Weights of a small transformer language model.
Size: MLP 1024 SwiGLU, 17.1M parameters.
Architecture: RMSNorm before each block, rotary positions, no biases in attention or MLP, untied embeddings.
Training: a variant of SOAP for these matrices, 496M tokens, 1891 steps.
Each number is 50 + 12 x the weight over its row's rms, rounded and kept within 0 to 99. Layers, rows and columns count from 0. The size before them is the row's rms in percent of the matrix's.

# layer 3 MLP up, 1024x256, rms 0.112, rows 710-712, columns 0-255
098:64 19 53 40 60 62 65 40 59 31 48 58 40 84 72 37 44 56 41 68 40 30 35 56 39 47 59 57 49 53 41 36 47 69 46 74 74 58 46 61 46 48 55 49 31 37 71 35 50 41 68 63 67 57 33 50 69 43 68 39 38 46 41 50 41 57 40 51 45 67 52 57 42 46 55 25 35 43 71 63 42 50 53 53 32 47 52 49 63 54 66 54 42 53 41 59 64 61 59 43 58 57 49 53 57 76 43 63 62 51 65 56 44 66 44 55 70 38 38 52 55 30 43 49 48 47 39 32 63 42 47 36 39 45 47 38 47 26 38 83 44 48 55 45 59 47 34 42 46 40 39 49 46 55 35 42 65 54 59 20 63 35 62 40 64 51 65 50 46 59 37 48 60 63 80 50 57 64 47 43 63 66 45 56 46 60 52 66 48 57 45 71 56 41 36 44 38 72 48 69 58 41 49 32 67 59 67 57 66 57 51 47 51 35 48 44 85 50 48 54 69 37 34 64 57 44 47 59 42 42 53 52 70 58 31 43 30 53 58 40 58 81 51 57 49 60 38 47 43 39 62 44 67 41 40 42
098:47 36 58 43 29 66 47 69 78 47 46 53 60 58 49 29 56 60 39 51 40 51 50 48 52 66 63 65 65 53 38 60 38 56 35 53 37 68 53 52 61 67 62 60 56 33 46 47 63 61 45 43 36 56 59 51 46 65 53 55 36 54 35 35 68 52 31 41 74 39 60 28 33 37 52 58 52 46 50 55 17 62 35 58 59 43 28 63 65 43 50 28 52 54 46 37 49 71 65 49 38 67 43 55 49 43 45 51 75 15 57 20 32 57 40 46 51 51 39 66 39 58 40 57 39 50 54 54 47 24 45 55 56 38 29 66 56 69 42 31 40 63 51 51 76 57 42 44 51 54 61 57 42 37 55 35 49 58 33 32 39 44 50 48 57 21 37 65 40 47 64 55 48 37 61 35 49 50 54 46 59 40 36 36 75 38 50 56 60 44 62 61 35 77 51 42 77 31 40 59 50 68 45 41 62 49 81 70 53 50 35 42 45 28 56 49 46 46 70 43 54 31 63 58 57 52 63 53 43 48 48 51 50 42 47 59 39 47 40 47 59 54 50 62 54 40 57 54 57 55 67 55 63 64 36 70
103:54 49 54 36 47 66 34 30 46 36 52 58 56 68 75 60 46 48 34 55 49 51 35 51 46 64 57 51 49 47 43 57 60 59 47 62 45 38 46 59 49 69 56 51 47 64 46 60 43 40 64 45 54 45 74 47 57 67 33 33 49 39 47 52 34 49 24 49 36 40 59 56 50 47 68 53 43 37 45 37 51 54 60 37 42 15 42 92 41 55 57 60 41 39 66 39 50 66 38 49 49 59 40 43 36 63 53 65 31 57 61 49 17 49 60 58 49 47 54 69 54 45 54 67 61 58 58 47 43 45 38 43 59 47 56 38 27 56 55 47 32 57 48 59 39 60 62 52 50 47 49 48 30 55 49 81 64 33 27 41 43 64 81 34 66 71 58 43 48 62 60 54 46 50 63 55 43 46 62 35 65 26 41 39 61 35 30 46 83 46 50 39 59 65 52 49 42 61 57 39 43 46 38 59 64 60 63 27 46 52 65 50 33 48 77 53 34 60 43 42 52 61 49 49 36 45 49 56 27 63 45 60 68 65 38 64 50 48 40 41 25 63 72 52 38 74 63 41 49 59 33 61 67 43 56 51
# layer 3 MLP down (transposed), 1024x256, rms 0.0991, rows 710-712, columns 0-255
095:77 41 55 63 55 52 62 45 51 61 30 50 61 73 53 28 48 81 38 45 53 54 58 56 51 55 54 64 45 58 53 65 51 61 43 38 45 45 36 28 60 50 52 53 55 39 21 64 49 45 71 52 50 22 61 50 74 45 37 28 56 32 35 52 62 57 51 44 68 42 67 43 46 55 63 49 60 50 48 58 62 57 67 49 65 43 38 52 66 57 43 28 52 61 40 37 68 63 55 52 48 58 36 27 58 49 43 41 55 70 54 56 65 47 56 73 59 66 37 63 46 57 38 30 37 52 60 41 66 50 51 51 67 50 51 44 55 39 53 71 48 32 39 42 63 41 49 43 52 69 44 60 69 60 51 24 34 36 38 31 41 55 27 52 58 66 57 38 41 41 38 46 67 31 66 42 55 71 40 49 38 76 49 52 45 39 45 53 50 37 44 40 67 58 53 43 61 39 51 62 45 35 44 15 65 34 56 43 43 59 59 44 54 54 50 43 59 39 54 52 82 44 48 40 33 83 55 55 57 49 69 62 52 48 55 34 53 56 50 42 42 45 66 46 20 37 26 48 52 41 42 57 43 26 47 51
105:38 26 58 63 51 37 52 66 59 46 44 59 51 29 60 33 65 69 31 73 48 59 29 38 56 63 51 60 62 61 59 50 33 57 57 48 62 41 92 58 58 32 46 64 79 55 40 37 65 50 31 62 53 37 34 38 58 48 48 27 66 41 33 49 36 42 54 42 43 58 47 34 39 42 50 38 59 60 45 44 42 76 47 63 46 27 35 57 33 34 60 17 52 61 50 43 35 37 50 37 52 77 47 56 52 44 63 44 57 58 59 42 66 52 33 38 47 32 49 42 34 28 39 53 43 56 48 68 48 51 32 38 34 55 54 51 53 54 51 50 47 48 52 59 54 53 26 36 52 45 54 27 53 44 62 47 42 57 51 38 31 45 54 36 59 35 45 34 63 61 34 62 38 52 65 47 61 45 35 46 57 33 54 27 36 55 55 37 45 28 58 49 40 61 48 48 41 66 57 42 62 56 67 50 41 42 50 57 52 39 64 49 39 53 63 68 35 58 42 45 43 79 66 48 28 66 51 51 36 64 63 38 61 42 51 64 36 80 58 63 39 50 36 34 48 60 32 56 38 34 51 38 53 48 45 50
089:50 23 62 49 49 45 64 38 66 37 44 50 43 40 64 88 45 40 54 54 39 07 61 59 56 35 49 44 39 46 56 55 43 58 57 53 50 43 48 49 48 51 42 40 60 58 59 56 50 57 61 44 53 40 71 64 57 21 31 43 56 69 56 49 42 63 46 32 36 51 36 35 36 46 55 54 70 34 63 62 49 46 18 32 58 37 48 53 46 48 52 67 35 39 51 45 40 50 38 48 49 63 50 43 31 58 59 64 43 50 64 67 40 58 48 44 48 56 39 31 53 48 59 72 57 67 55 51 52 54 39 53 61 43 57 54 28 54 64 65 24 55 40 37 51 35 56 44 56 47 59 51 56 46 46 71 61 25 56 48 45 39 63 50 76 45 45 59 43 32 65 56 47 44 54 54 50 50 46 53 40 42 35 61 54 48 42 52 62 65 42 62 66 41 57 26 55 73 54 44 49 29 34 68 51 50 57 39 42 53 48 47 80 63 38 47 49 46 64 32 50 53 45 36 57 42 39 33 47 57 15 53 41 54 80 63 61 53 46 35 55 54 80 55 31 51 64 39 47 89 36 57 65 64 58 50
# layer 3 MLP gate, 1024x256, rms 0.114, rows 711-712, columns 0-255
103:50 84 43 35 54 52 35 65 24 63 47 42 40 57 31 49 47 35 55 48 65 34 62 57 76 30 49 28 52 57 58 64 56 46 44 48 42 44 48 27 47 64 56 50 48 41 62 54 33 42 66 57 57 74 67 61 66 38 62 80 64 46 48 55 60 47 35 51 59 63 55 44 45 58 41 62 47 45 64 33 53 42 46 27 82 57 38 57 65 55 46 52 50 51 41 69 68 54 45 46 51 46 44 60 36 38 40 47 30 50 49 47 37 56 47 56 55 44 68 18 49 63 41 26 56 50 57 59 53 51 41 56 47 56 42 53 36 58 60 53 44 59 40 46 40 39 51 62 51 52 39 56 46 56 47 41 31 49 52 52 62 46 44 54 58 53 80 41 61 37 48 40 48 52 27 32 28 43 62 55 48 54 40 65 52 66 38 49 55 75 33 50 53 41 26 12 45 49 33 64 52 58 62 58 32 44 71 47 38 76 58 42 49 53 53 21 60 49 53 57 46 38 70 59 42 45 71 40 69 51 49 36 31 56 46 47 54 50 53 62 62 61 37 39 63 25 66 60 75 56 34 48 67 46 53 33
096:50 43 38 66 44 28 54 41 64 43 58 44 38 62 65 37 28 49 37 55 55 38 51 56 32 51 28 53 57 32 73 47 60 25 56 46 31 67 47 74 66 59 59 51 57 52 48 44 37 38 43 46 36 60 55 47 45 26 65 33 56 46 45 59 42 63 40 55 40 63 56 50 50 50 71 34 42 52 64 49 47 49 42 35 47 46 35 75 68 55 56 54 42 63 39 44 35 46 79 49 41 52 58 44 70 50 53 56 52 44 63 10 53 60 51 31 63 42 42 68 43 40 72 58 62 40 55 54 69 30 49 52 46 56 48 55 44 53 49 48 66 43 51 39 57 26 72 59 32 17 15 38 38 58 48 52 40 40 35 57 61 40 80 49 33 42 57 48 57 43 62 57 54 62 55 42 51 58 58 65 67 46 59 70 34 58 42 52 31 45 65 46 27 32 67 50 46 67 53 51 52 39 44 60 34 44 36 53 30 53 41 51 33 37 48 50 63 71 41 54 62 35 63 63 57 44 47 47 73 62 50 28 33 55 50 53 39 57 57 57 56 52 53 47 59 47 29 54 54 38 55 48 62 60 45 75